Weights of a small transformer language model: MLP 256 squared ReLU, learned residual scales.
Each number is 200 + 20 x the weight over its row's rms, rounded and kept within 0 to 999. Layers, rows and columns count from 0. The size before them is the row's rms in percent of the matrix's.

# q: layer 3 attention query, 192x96, rms 0.121, rows 0-63, columns 0-31
# k: layer 3 attention key, 192x96, rms 0.119, rows 0-63, columns 0-31
# v: layer 3 attention value, 192x96, rms 0.134, rows 0-35, columns 0-31
# o: layer 3 attention output (transposed), 192x96, rms 0.113, rows 0-35, columns 0-31
q0,130,188,185,179,186,228,225,185,232,175,204,157,213,176,184,211,199,175,181,234,205,182,204,190,193,189,220,249,229,189,214,197,169
k0,115,232,214,155,166,195,203,187,218,194,197,157,183,190,214,198,215,157,200,225,195,183,222,185,203,189,225,200,212,192,223,176,204
q1,097,187,214,227,176,206,209,235,205,229,188,186,158,171,202,182,230,199,198,167,219,232,187,206,212,224,219,199,209,197,195,200,159
k1,073,219,230,172,230,202,231,175,185,182,191,197,237,207,184,209,211,182,185,222,214,181,240,147,189,196,201,200,203,176,190,203,189
q2,067,196,206,214,205,182,205,212,210,215,194,185,175,172,189,199,222,178,208,200,194,191,213,186,197,195,209,186,239,222,215,171,169
k2,072,207,224,169,226,178,206,178,184,215,225,202,206,183,193,231,215,181,240,220,204,178,222,157,195,184,168,178,200,189,194,209,197
q3,113,189,210,229,215,177,194,219,170,235,177,209,206,198,210,185,205,235,217,166,216,224,185,197,202,221,188,193,208,227,215,208,227
k3,108,197,210,236,234,193,204,208,167,227,200,216,219,204,194,207,184,239,175,181,216,216,183,217,175,221,177,218,217,214,187,223,192
q4,057,214,190,197,175,197,181,206,230,164,215,221,216,209,195,203,221,207,185,198,201,203,185,206,213,193,186,219,164,172,196,203,226
k4,059,231,167,185,165,213,189,230,224,164,198,189,187,208,180,204,200,189,169,205,163,220,191,220,195,211,215,208,168,161,218,197,209
q5,108,202,165,183,198,217,206,173,237,180,226,203,196,190,210,193,194,158,192,228,169,175,214,213,218,180,224,192,206,183,207,180,200
k5,105,203,192,150,200,193,201,185,242,192,207,180,181,183,201,198,219,156,223,223,187,184,218,204,198,170,205,176,212,183,213,189,219
q6,098,197,232,235,191,178,187,230,171,233,174,180,190,186,203,200,208,219,231,182,231,210,183,171,197,221,188,188,196,226,200,212,196
k6,108,192,230,241,210,206,194,228,161,227,193,207,198,199,217,189,177,231,200,190,229,204,187,181,201,223,173,210,188,235,192,216,185
q7,089,201,219,209,212,204,204,209,175,193,176,195,235,223,202,210,198,247,200,175,226,237,186,195,202,218,184,227,205,224,183,233,194
k7,087,221,190,223,210,213,204,215,188,156,184,214,242,229,175,208,182,227,153,193,183,223,191,227,193,218,236,236,207,191,209,210,177
q8,069,228,226,190,203,201,191,199,205,168,173,164,192,170,208,182,201,165,217,228,194,176,213,175,223,163,239,218,221,175,222,189,187
k8,063,241,227,178,221,186,204,161,232,218,166,170,172,196,191,180,175,176,248,212,212,193,189,179,212,159,161,219,221,196,225,191,211
q9,107,199,233,233,223,210,203,216,168,219,157,185,212,212,218,222,201,234,227,175,235,227,185,181,189,216,188,208,201,227,189,222,190
k9,110,193,212,240,216,216,214,226,178,225,185,199,217,202,223,199,183,242,205,189,237,214,185,185,196,223,188,224,198,231,183,219,196
q10,106,147,176,179,187,238,210,199,216,190,214,207,227,204,201,217,193,188,203,208,181,227,179,207,193,210,206,204,197,226,172,211,169
k10,092,185,187,229,193,221,227,203,223,194,197,234,192,243,171,165,216,224,184,165,184,234,195,187,195,195,206,195,175,219,184,180,179
q11,115,211,201,225,217,181,178,233,189,220,176,226,196,224,176,183,229,227,207,163,220,220,199,208,198,225,191,214,227,195,205,200,206
k11,119,195,186,242,195,192,204,229,187,222,195,238,210,216,178,175,239,235,204,170,232,206,193,196,209,222,184,213,183,191,187,192,193
q12,090,186,202,188,215,206,198,227,174,168,236,191,197,199,233,208,175,205,178,188,182,229,195,181,225,215,219,181,175,210,207,195,191
k12,092,207,202,178,186,191,187,217,210,206,238,222,207,191,253,202,201,194,190,177,209,209,218,206,209,188,239,168,178,219,190,203,220
q13,103,244,229,207,222,186,168,226,192,228,202,167,198,190,214,188,186,192,223,213,184,156,206,183,179,179,205,158,223,214,203,195,218
k13,114,201,217,187,198,188,208,233,177,216,243,174,187,183,194,193,173,189,237,233,225,180,182,192,166,188,189,207,209,180,200,203,195
q14,115,194,198,202,207,168,197,177,202,164,225,222,188,183,185,186,233,202,207,193,217,195,187,237,230,190,232,171,230,215,192,198,189
k14,114,207,211,205,176,204,170,199,184,172,176,194,177,191,180,185,211,208,174,197,218,203,189,218,202,203,192,169,217,227,198,197,226
q15,114,145,211,225,217,179,193,165,200,222,228,222,220,184,220,201,183,196,185,219,191,204,191,196,179,197,186,174,214,221,209,190,211
k15,104,156,226,199,216,195,178,192,188,177,191,194,204,197,227,184,212,207,185,226,185,177,201,209,198,215,210,166,159,200,207,187,204
q16,106,177,213,182,190,221,183,225,203,184,207,178,203,205,214,195,217,206,201,174,220,200,166,177,279,215,221,244,205,168,205,176,194
k16,110,199,185,225,203,212,203,190,217,193,225,203,224,200,208,195,181,202,211,167,200,209,180,179,249,215,218,215,196,178,231,167,230
q17,105,214,183,192,194,204,198,228,225,188,180,208,199,213,187,199,206,203,195,234,199,198,195,197,178,215,192,211,221,199,188,191,250
k17,103,199,182,182,180,215,191,212,171,194,185,219,188,211,162,194,210,198,216,248,202,216,205,176,179,196,219,200,248,154,189,217,238
q18,110,187,203,203,183,207,185,212,231,223,194,249,194,188,226,181,259,213,160,209,189,214,220,195,223,203,204,254,178,241,197,148,231
k18,112,175,231,173,175,202,199,191,242,188,181,202,192,180,221,206,246,198,200,203,193,211,210,218,209,196,200,248,214,222,196,193,230
q19,080,173,218,213,195,165,211,172,204,197,188,236,262,215,177,176,216,195,219,177,223,216,180,220,205,196,216,245,190,211,211,218,215
k19,102,218,208,189,220,226,201,158,200,247,144,182,216,199,193,207,207,208,185,228,198,202,209,234,187,201,200,203,181,205,213,234,218
q20,109,163,168,195,206,193,193,213,181,196,186,204,223,203,170,201,181,193,222,203,185,190,204,191,163,194,205,182,253,213,161,195,229
k20,116,194,198,185,195,170,189,206,182,178,232,200,190,205,203,202,191,197,208,210,188,191,211,216,181,214,195,178,260,212,185,217,220
q21,105,220,212,206,230,208,199,191,175,214,203,197,223,198,215,180,187,214,212,218,202,210,220,219,137,242,242,193,239,199,192,213,222
k21,112,197,198,204,186,205,202,182,193,209,228,212,211,217,209,230,203,192,211,223,181,216,210,194,174,257,201,186,237,189,225,235,204
q22,099,218,204,200,174,210,188,230,168,197,199,222,195,198,185,196,219,190,197,206,217,178,195,198,210,221,244,235,209,209,234,225,200
k22,110,198,217,196,165,182,194,209,173,154,210,228,167,203,170,182,190,190,189,172,195,184,199,199,227,209,219,207,187,201,253,184,184
q23,105,183,190,216,151,207,217,212,198,178,197,214,211,203,149,190,248,197,216,180,199,187,198,208,203,244,211,201,239,158,183,172,207
k23,104,232,184,195,180,188,210,223,207,203,182,206,199,195,183,222,217,193,207,185,188,192,216,198,217,250,189,174,229,179,222,189,188
q24,105,213,221,189,209,200,239,221,199,204,227,207,232,229,196,186,185,208,195,156,206,217,183,225,216,198,186,177,180,215,233,195,194
k24,102,182,196,207,222,220,226,213,166,193,221,202,218,202,183,195,203,218,224,165,201,199,205,218,209,203,229,193,183,213,200,175,186
q25,103,206,210,185,191,182,179,214,216,202,231,217,209,182,225,181,194,203,218,187,189,166,186,172,232,253,215,232,213,185,167,197,177
k25,102,233,188,173,184,213,180,207,208,237,201,205,211,175,215,172,172,195,199,190,186,185,228,181,205,254,201,204,216,190,189,219,200
q26,116,208,206,206,229,202,197,218,236,174,202,204,180,207,201,223,220,191,191,208,210,197,227,195,220,210,171,207,204,188,202,197,216
k26,124,233,220,203,203,197,194,211,208,196,213,189,186,210,216,224,218,199,201,210,203,203,214,193,190,241,172,201,169,187,195,212,230
q27,119,171,214,213,222,215,246,181,202,211,180,167,195,178,226,205,212,196,199,193,227,228,185,184,182,216,202,227,197,169,222,182,225
k27,118,190,190,220,228,177,234,176,215,238,187,201,225,189,246,208,217,180,204,208,234,224,190,195,189,209,212,212,207,187,248,192,235
q28,093,172,213,207,212,222,221,200,219,183,170,160,143,197,212,237,212,200,206,214,224,204,232,209,182,179,204,167,200,202,201,205,210
k28,098,156,219,205,188,169,243,205,215,183,189,182,192,207,201,201,226,188,217,224,234,210,203,176,172,178,198,204,206,205,201,202,231
q29,102,162,206,183,203,212,211,207,206,188,184,163,214,207,228,226,213,203,186,226,212,210,198,189,174,233,223,209,200,241,202,176,219
k29,106,197,219,210,188,199,224,206,200,191,191,204,212,216,204,214,192,201,190,219,182,203,201,176,165,217,226,199,210,222,209,174,241
q30,102,162,169,196,209,235,228,184,199,196,205,215,213,203,233,220,166,216,184,217,213,222,197,212,182,249,203,206,193,204,192,190,175
k30,098,183,184,209,178,221,227,188,193,181,208,192,225,209,215,219,202,206,191,190,195,230,212,201,203,258,223,230,200,222,207,176,181
q31,098,209,178,221,181,191,198,180,207,203,189,197,190,178,200,191,174,212,179,194,224,200,229,196,203,208,202,212,232,172,228,214,229
k31,094,197,193,202,213,159,213,206,211,211,190,234,217,179,195,219,208,198,225,188,221,193,223,199,199,216,180,211,227,205,245,214,202
v0,081,160,189,184,216,192,161,225,177,207,187,209,229,185,203,190,196,201,192,188,197,193,198,209,186,224,206,220,200,195,176,228,201
o0,092,219,200,202,198,220,208,194,177,212,221,183,157,193,203,212,236,217,176,183,182,179,164,204,181,183,207,199,215,208,206,186,229
v1,084,205,232,223,215,200,197,190,197,215,221,209,176,205,203,211,188,217,170,172,229,220,243,195,234,200,195,200,208,146,201,193,187
o1,089,172,193,172,183,191,220,191,185,182,163,206,204,228,188,182,226,228,196,267,215,178,160,166,187,186,193,194,189,247,220,223,225
v2,098,163,221,201,220,187,202,240,173,198,178,185,210,179,229,221,208,195,229,179,187,206,187,165,217,192,159,172,206,194,149,209,209
o2,102,220,179,181,201,208,219,224,213,224,187,211,150,210,206,196,203,220,198,187,218,173,216,200,197,229,231,223,233,184,232,177,175
v3,081,184,191,201,186,199,216,225,213,197,219,217,222,192,208,199,209,192,219,175,194,189,231,218,185,210,158,178,197,217,217,194,178
o3,086,189,193,215,192,216,203,201,199,180,195,191,194,197,188,214,197,180,167,183,215,206,204,202,229,158,215,193,207,188,170,201,233
v4,095,181,206,199,197,218,190,233,208,176,181,208,261,200,186,201,208,208,188,216,196,217,205,210,179,225,228,242,238,197,156,221,201
o4,099,205,232,217,217,199,188,190,214,178,202,220,165,192,223,191,218,160,187,214,184,194,156,221,196,190,221,177,180,240,231,176,211
v5,089,180,191,225,203,208,211,171,180,202,217,216,185,213,199,206,230,207,174,197,219,220,200,213,212,242,179,232,204,184,200,185,200
o5,095,188,193,187,191,193,196,196,196,214,172,186,198,183,204,186,237,190,219,198,212,168,193,218,215,164,192,207,184,223,182,204,182
v6,095,208,211,210,184,212,206,167,242,206,223,205,183,203,219,199,205,215,184,203,202,197,208,205,244,192,248,237,159,199,252,192,204
o6,097,179,211,176,177,208,172,220,196,215,198,191,206,187,184,184,204,175,186,222,241,231,189,217,171,217,162,181,222,219,178,199,223
v7,098,208,211,198,216,177,202,204,199,191,200,223,227,188,196,182,146,201,172,141,211,216,176,216,189,209,211,223,183,160,231,184,197
o7,094,201,209,204,186,213,195,169,176,218,196,166,189,230,200,197,216,152,196,250,174,177,242,223,221,209,197,217,217,229,209,211,164
v8,079,227,203,176,197,175,237,186,179,212,205,213,218,195,230,227,213,200,195,235,177,195,205,202,215,194,140,178,172,193,192,187,178
o8,099,183,210,252,204,237,201,204,204,216,203,189,233,225,146,191,191,200,204,157,184,248,221,211,232,221,191,181,201,207,209,213,225
v9,097,206,171,188,229,191,194,175,199,182,175,205,214,208,172,231,183,193,213,206,199,179,202,227,220,180,168,206,226,209,228,210,240
o9,092,189,195,229,169,196,214,196,183,172,203,204,211,205,221,183,197,198,183,214,192,230,202,193,195,247,199,212,218,196,175,200,162
v10,086,212,250,206,163,181,190,164,199,203,199,181,162,194,193,211,199,200,171,225,213,205,208,197,223,204,244,230,198,190,183,219,165
o10,091,183,178,177,187,205,238,218,208,193,204,220,223,203,229,168,218,199,197,210,183,189,193,169,209,206,210,206,173,213,183,214,214
v11,094,178,174,210,233,200,203,230,188,148,191,181,193,214,190,158,198,194,187,220,215,199,205,179,211,203,206,169,213,206,244,205,217
o11,088,223,216,186,197,215,223,204,196,212,192,195,221,175,202,217,182,205,201,194,223,192,213,224,193,186,201,213,204,217,126,216,191
v12,077,161,190,188,208,214,192,229,185,164,215,197,213,188,209,168,195,199,197,197,218,174,199,206,181,194,175,164,228,242,183,193,203
o12,092,235,184,197,232,194,187,188,215,183,202,209,171,164,172,250,184,205,222,176,193,219,177,187,223,218,200,226,167,188,191,221,208
v13,083,171,214,199,188,203,204,191,205,192,186,176,209,195,240,237,224,197,195,194,197,187,237,192,224,198,184,233,182,206,201,207,147
o13,106,211,180,223,175,193,208,216,190,187,202,197,210,178,194,202,199,185,179,218,162,199,225,194,206,218,217,155,212,162,213,172,223
v14,091,180,189,200,237,204,192,231,171,174,181,207,213,206,186,200,210,195,223,185,172,203,191,169,189,191,211,158,249,176,189,204,196
o14,098,210,233,185,208,182,204,229,222,193,191,190,195,191,194,230,198,186,213,188,228,201,206,193,213,207,190,261,203,209,221,169,200
v15,091,203,209,208,200,210,208,250,157,196,190,179,239,185,191,223,177,195,201,182,225,209,198,173,156,181,206,214,211,188,182,191,196
o15,101,203,202,209,236,188,201,179,206,183,200,174,199,237,226,168,225,190,154,170,171,186,212,222,232,209,193,226,200,201,191,174,168
v16,082,201,188,194,188,203,218,205,213,220,163,205,182,205,206,194,185,196,230,238,162,165,194,182,168,190,217,175,234,234,213,196,233
o16,101,174,186,197,202,195,211,197,207,147,205,205,222,190,197,212,203,213,183,199,209,232,178,221,221,205,147,212,212,159,205,211,188
v17,103,194,187,197,192,195,193,188,209,196,190,247,167,205,236,200,242,195,233,224,171,211,214,214,221,182,171,172,189,218,159,200,215
o17,105,184,175,187,199,208,224,212,182,213,217,170,218,161,187,217,158,219,179,179,196,199,150,203,184,231,238,247,179,226,225,182,205
v18,097,194,186,210,185,189,225,185,217,196,209,164,214,191,212,184,193,193,207,183,205,217,182,230,168,203,224,241,176,201,193,194,170
o18,100,211,194,187,173,200,222,178,179,195,182,219,179,194,202,201,201,195,229,184,200,203,225,190,205,211,179,201,202,178,223,187,212
v19,079,185,220,210,177,193,205,169,216,217,187,230,209,187,218,213,230,203,201,175,230,190,222,208,201,215,260,197,218,150,207,232,158
o19,092,219,206,193,207,235,202,205,216,186,169,175,202,186,208,198,198,219,159,233,183,182,220,167,173,209,181,211,202,219,189,174,222
v20,088,171,201,178,195,208,194,237,201,189,178,227,210,196,219,207,210,191,206,206,202,184,201,224,198,207,180,148,197,214,180,211,186
o20,099,193,169,244,213,185,212,187,197,191,196,192,215,162,200,182,195,207,211,182,199,195,213,163,189,185,192,219,196,207,179,180,217
v21,097,231,204,196,238,173,214,208,175,191,181,212,207,217,218,184,221,195,206,244,174,178,200,193,218,209,168,138,166,232,219,205,223
o21,101,164,202,207,193,178,180,193,217,196,227,234,203,191,182,225,147,208,188,189,196,195,198,189,201,190,179,191,245,198,147,176,176
v22,099,181,194,216,200,183,230,212,203,187,199,218,190,178,209,207,190,203,192,161,216,215,198,173,197,203,154,158,166,214,216,185,175
o22,106,231,179,173,189,230,160,205,188,201,211,221,208,198,199,208,206,206,221,220,227,215,222,222,225,207,197,224,201,184,212,209,213
v23,100,187,179,191,214,192,201,214,156,198,163,209,194,204,200,212,242,196,212,193,216,211,207,220,192,203,165,163,233,207,154,171,211
o23,101,178,218,215,202,207,188,200,205,205,173,191,188,177,210,204,174,157,192,176,204,203,177,188,207,233,201,195,220,207,186,240,168
v24,089,201,219,217,207,207,226,152,203,191,213,199,189,206,195,181,192,215,179,202,229,218,194,196,176,193,237,204,177,165,200,216,196
o24,094,218,216,186,194,199,191,193,193,214,171,209,194,223,226,207,219,219,198,178,196,171,187,222,234,202,190,191,198,209,168,186,200
v25,102,172,211,193,213,177,218,228,203,221,158,194,170,210,189,199,189,202,204,200,205,207,189,196,201,178,169,158,190,176,188,188,214
o25,094,210,182,169,200,201,212,186,180,218,213,234,263,203,228,201,236,204,206,214,207,172,222,199,225,229,214,212,194,263,216,211,194
v26,083,183,196,181,195,209,188,206,213,191,150,176,189,229,183,204,195,198,213,211,184,195,185,239,194,197,215,161,219,206,206,211,195
o26,093,208,196,208,215,198,227,236,211,202,204,210,208,202,180,200,206,174,211,190,204,182,193,146,172,212,167,186,190,175,201,183,168
v27,082,167,176,187,209,210,197,244,189,197,189,253,205,213,170,201,192,200,206,181,218,204,203,225,205,219,210,155,215,203,145,185,207
o27,091,203,189,218,199,190,179,191,210,205,200,173,198,182,220,217,211,204,183,182,155,186,217,202,171,195,230,206,162,205,197,207,201
v28,086,154,214,212,255,195,217,207,159,182,210,198,227,204,176,220,210,204,170,204,220,201,217,208,190,208,219,185,226,180,190,202,197
o28,105,239,221,180,182,200,171,224,189,199,189,207,218,225,225,173,199,186,216,167,187,211,218,163,196,162,211,223,179,185,202,199,204
v29,078,156,186,209,216,190,179,181,179,189,173,197,219,199,209,220,227,202,196,189,237,194,194,236,194,175,203,188,186,219,213,191,184
o29,104,213,238,169,198,207,176,198,198,215,212,201,201,214,198,189,197,198,218,180,161,220,212,194,206,245,216,213,213,176,184,205,207
v30,089,180,200,205,230,209,189,225,187,171,192,191,205,190,230,206,214,205,212,170,192,219,190,178,213,183,209,190,229,159,193,198,193
o30,095,182,218,205,174,189,186,210,194,193,186,191,211,213,190,209,199,214,189,212,218,194,213,203,195,194,218,200,182,192,177,237,209
v31,089,172,211,179,208,182,202,204,182,191,169,190,223,193,192,196,199,200,186,231,183,179,172,192,239,171,201,167,216,202,217,169,243
o31,104,183,190,194,208,197,194,237,216,186,209,206,207,201,203,185,217,197,231,205,194,235,212,227,174,235,170,182,204,195,193,208,201
q32,100,207,222,196,190,213,168,177,167,203,219,229,162,191,198,195,173,211,250,215,197,200,204,207,175,229,191,195,203,188,189,213,223
k32,108,181,210,213,228,182,187,205,185,205,202,229,212,194,217,206,204,235,185,186,206,223,190,198,157,229,170,181,209,207,173,221,193
q33,121,196,170,187,196,206,243,204,220,178,191,169,204,219,174,203,219,190,206,204,185,165,212,188,186,184,240,236,202,185,264,193,216
k33,068,197,208,209,145,197,157,186,185,197,194,181,199,207,225,213,194,184,206,165,158,220,202,199,181,196,196,211,240,190,170,180,185
q34,091,160,164,211,194,187,231,224,195,204,181,204,244,196,197,222,217,198,165,182,204,233,207,207,202,205,177,188,210,217,183,176,189
k34,070,222,175,182,200,208,243,192,224,203,185,235,219,190,187,258,210,210,189,213,225,215,256,190,190,187,192,219,184,180,189,214,189
q35,119,181,221,220,230,180,173,231,192,205,166,213,207,170,228,209,194,217,204,174,233,218,173,209,201,238,192,181,206,212,152,207,206
k35,115,171,202,219,246,201,211,242,165,178,191,226,204,212,198,205,225,221,195,186,209,214,164,196,202,230,198,200,199,200,202,203,215
q36,098,200,233,185,185,185,205,189,218,213,207,209,218,206,162,231,160,180,195,213,197,186,226,158,194,183,196,195,212,202,233,172,188
k36,089,233,192,164,178,187,193,172,220,251,199,212,190,175,209,201,166,192,240,227,194,185,244,197,180,177,208,193,192,198,214,179,199
q37,106,173,207,209,219,171,191,234,160,214,204,189,201,190,217,225,219,231,206,179,212,229,185,195,214,227,199,178,238,236,184,211,234
k37,096,176,209,218,226,199,212,233,152,193,196,212,211,201,197,191,203,244,188,188,216,196,181,190,189,214,197,207,216,204,217,218,215
q38,116,178,188,225,234,202,185,228,178,226,197,191,196,162,215,243,200,231,213,186,215,232,166,202,203,217,178,210,206,240,198,222,209
k38,105,193,208,248,187,200,204,244,172,190,185,217,202,211,216,197,208,232,228,190,221,202,182,195,193,198,190,186,185,216,210,242,192
q39,097,186,175,220,218,197,187,224,167,193,175,221,183,208,227,185,223,220,194,197,203,220,187,232,200,218,217,185,200,204,174,207,238
k39,090,175,211,210,238,190,221,216,176,144,224,199,205,238,172,197,220,201,168,188,192,190,184,204,213,207,206,234,234,201,209,201,213
q40,104,186,201,239,218,195,187,238,181,198,183,218,223,196,223,211,196,238,199,181,199,234,167,211,229,220,192,216,243,218,204,232,210
k40,114,190,218,235,203,212,189,214,176,197,163,213,219,202,224,199,220,238,195,180,203,227,177,197,215,221,191,202,213,209,195,225,187
q41,084,175,191,234,194,208,182,222,172,214,197,211,197,195,226,191,213,219,196,220,214,224,187,217,194,219,196,184,168,208,191,188,237
k41,082,171,206,231,229,191,221,235,200,160,238,190,189,231,194,208,240,194,190,188,201,204,189,188,215,207,204,206,200,201,220,222,225
q42,114,174,127,189,184,233,209,194,200,213,195,194,166,223,202,193,187,192,186,194,170,210,198,260,195,196,182,195,189,219,191,204,204
k42,111,163,184,218,194,224,215,213,218,207,198,239,227,238,212,226,208,217,173,198,200,239,209,217,212,196,218,200,188,208,162,186,193
q43,118,162,179,222,195,189,192,223,174,197,183,214,203,193,219,203,183,226,189,194,188,231,170,232,226,229,194,188,229,223,185,196,208
k43,129,201,217,235,213,213,217,205,182,198,209,241,191,231,201,207,220,223,211,186,222,260,186,194,208,214,194,209,234,198,164,215,177
q44,094,237,217,200,174,162,210,205,234,203,213,208,235,199,198,209,191,197,215,217,197,194,185,186,238,190,219,201,220,213,260,192,214
k44,093,200,188,212,218,217,208,199,204,218,200,214,176,156,207,180,173,217,241,231,211,197,177,181,196,204,218,204,195,181,231,189,212
q45,098,219,185,206,199,183,235,227,217,194,194,246,181,168,213,209,170,223,196,203,199,186,184,207,249,210,221,199,170,188,233,196,215
k45,093,193,204,224,183,224,224,240,216,182,217,191,195,182,196,203,200,230,177,179,179,206,213,179,224,195,210,234,188,189,180,174,174
q46,100,200,206,207,212,221,243,204,198,196,200,202,165,185,194,183,225,222,159,206,186,174,202,195,201,203,233,185,171,198,204,183,206
k46,110,192,242,214,183,191,236,199,178,168,225,188,192,215,203,224,203,197,181,164,181,238,203,195,251,191,221,187,221,222,156,215,153
q47,092,143,207,178,218,170,176,193,190,190,242,206,169,170,218,259,190,206,230,213,203,191,176,192,212,192,184,167,211,229,157,211,206
k47,096,208,197,204,206,205,207,222,217,234,198,221,228,180,195,206,183,218,172,213,223,192,200,210,189,166,167,172,223,199,187,210,168
q48,088,209,197,192,183,244,221,221,192,214,216,196,187,220,198,223,209,215,200,215,192,211,212,197,209,199,185,200,153,164,220,166,182
k48,108,147,230,208,191,212,201,219,207,188,210,191,232,194,203,251,194,194,198,186,204,225,192,204,181,205,164,182,229,216,161,203,197
q49,101,163,193,214,220,199,198,185,189,201,210,195,208,186,217,188,213,204,178,199,192,174,227,198,194,193,228,166,188,218,230,183,242
k49,101,190,188,214,168,218,233,170,197,220,162,211,170,203,221,224,217,219,184,180,174,208,229,188,224,163,230,211,193,173,186,184,176
q50,105,211,208,183,173,164,219,204,204,211,217,173,224,225,179,164,217,202,195,179,204,204,202,202,220,178,221,186,212,201,198,174,226
k50,108,177,218,206,221,194,215,181,193,184,201,199,215,198,175,165,206,209,184,194,221,223,182,193,180,204,210,204,193,141,152,195,186
q51,103,214,224,194,190,214,194,182,242,197,183,237,165,216,210,200,175,199,174,199,219,163,241,166,201,210,188,213,181,196,184,196,186
k51,109,164,231,205,197,201,184,203,203,208,227,221,168,232,206,232,184,179,216,177,181,211,231,175,179,212,199,200,202,230,171,201,217
q52,096,220,166,208,161,186,226,204,209,209,225,197,194,207,151,208,197,197,228,236,227,223,182,202,225,212,175,222,215,150,197,200,171
k52,099,202,193,201,194,212,154,204,207,183,203,216,214,182,209,216,204,218,196,191,218,195,175,200,215,194,162,219,167,210,256,202,200
q53,093,156,201,211,179,196,198,196,232,176,224,216,217,216,208,215,196,189,217,200,200,190,209,201,200,216,161,203,204,211,170,200,196
k53,097,190,182,185,218,220,161,205,191,219,163,211,207,185,203,221,216,215,153,207,186,185,207,223,194,232,155,199,192,188,193,179,195
q54,103,221,204,180,201,189,201,221,172,235,255,158,223,193,200,187,243,206,180,214,194,208,187,197,213,212,189,181,182,159,233,186,218
k54,102,174,215,198,192,192,200,207,204,201,176,176,211,171,221,190,206,195,213,195,216,206,170,179,205,187,215,188,169,188,230,185,234
q55,107,196,236,200,189,212,203,204,226,222,208,198,172,183,207,232,187,204,204,191,179,167,159,175,192,210,196,218,213,202,181,213,175
k55,106,203,208,205,181,183,180,229,202,202,197,216,224,176,202,193,181,193,227,197,215,176,176,204,195,201,186,142,220,245,201,202,198
q56,104,243,184,199,172,174,214,214,213,213,203,195,202,204,222,186,222,201,198,182,170,205,221,212,213,205,216,208,197,209,209,256,197
k56,109,176,186,171,213,179,217,178,243,202,207,215,231,163,206,183,196,213,219,209,215,202,206,203,167,204,221,213,213,196,206,225,200
q57,098,215,233,191,191,163,188,180,208,203,219,199,200,187,184,226,210,176,232,248,224,193,184,171,231,218,155,209,230,188,173,163,191
k57,093,204,220,204,202,182,174,204,183,208,187,213,159,196,191,174,210,191,227,218,237,197,191,210,162,202,159,167,185,192,215,202,205
q58,108,193,193,207,163,218,198,196,204,165,206,207,187,197,192,176,198,201,192,205,201,206,175,225,221,208,166,207,173,218,205,220,175
k58,105,204,206,180,196,188,187,193,241,165,189,212,174,221,177,188,215,193,186,210,197,218,189,217,192,236,177,176,203,196,198,208,175
q59,086,188,241,200,213,179,199,198,183,187,219,176,225,173,187,215,192,183,196,195,224,203,200,174,177,177,198,221,216,169,215,172,220
k59,111,228,174,216,171,212,186,209,140,211,195,183,177,173,213,203,224,206,228,206,201,177,164,167,199,204,184,200,204,175,208,196,229
q60,093,196,175,190,179,186,216,210,217,217,176,186,180,225,186,197,212,197,174,164,216,197,192,252,216,175,201,187,207,177,199,221,217
k60,096,190,192,173,213,212,169,199,203,178,206,214,207,237,196,221,227,209,178,178,173,209,172,213,236,202,217,216,187,190,196,154,221
q61,108,189,193,179,219,185,164,222,245,205,213,166,196,150,213,233,204,203,198,204,216,197,201,207,210,222,171,212,185,186,154,191,197
k61,116,183,191,172,167,224,140,222,204,212,210,189,202,197,218,209,217,207,213,152,185,200,194,214,211,211,176,195,175,221,236,208,210
q62,108,175,203,176,207,201,220,219,203,227,242,205,206,215,193,184,170,212,209,215,187,223,222,182,199,196,219,206,205,209,208,158,232
k62,114,218,214,215,194,194,190,196,170,215,170,160,205,175,197,182,193,212,182,186,193,213,207,211,222,205,182,198,180,181,167,188,215
q63,098,190,205,191,185,177,197,211,204,185,213,176,187,178,232,211,244,192,219,182,199,226,180,224,234,186,177,196,205,167,181,219,189
k63,103,173,204,194,208,193,182,201,170,179,186,195,206,182,204,226,250,195,203,183,223,207,177,236,233,186,161,197,172,223,199,232,198
v32,107,220,207,225,221,188,201,195,189,207,196,186,180,213,197,226,198,210,186,205,207,224,217,209,129,205,164,219,227,203,228,227,221
o32,105,223,193,162,216,199,183,186,188,192,208,176,199,231,202,189,173,214,209,208,172,212,218,193,203,190,224,199,156,151,188,184,182
v33,126,184,207,183,208,196,223,174,186,214,194,195,221,202,176,200,251,197,201,190,201,180,194,181,198,179,222,210,196,170,174,182,218
o33,096,193,203,225,210,230,209,219,215,150,194,215,188,183,192,254,230,169,226,213,225,201,209,204,226,210,211,224,191,174,209,175,198
v34,105,205,191,230,163,175,168,234,194,193,213,204,241,201,150,209,176,196,197,222,177,190,211,193,203,219,159,209,221,199,257,182,216
o34,103,210,199,147,227,192,195,199,198,198,204,172,218,178,240,165,174,212,212,233,204,188,202,201,187,207,194,179,184,215,214,228,186
v35,091,214,152,219,217,214,180,201,168,207,193,191,213,197,220,213,195,213,230,200,173,209,185,215,224,203,200,180,210,202,188,193,206
o35,103,212,218,198,202,185,233,213,175,208,191,211,232,187,213,197,206,188,148,210,241,211,174,245,203,199,199,194,203,221,217,201,193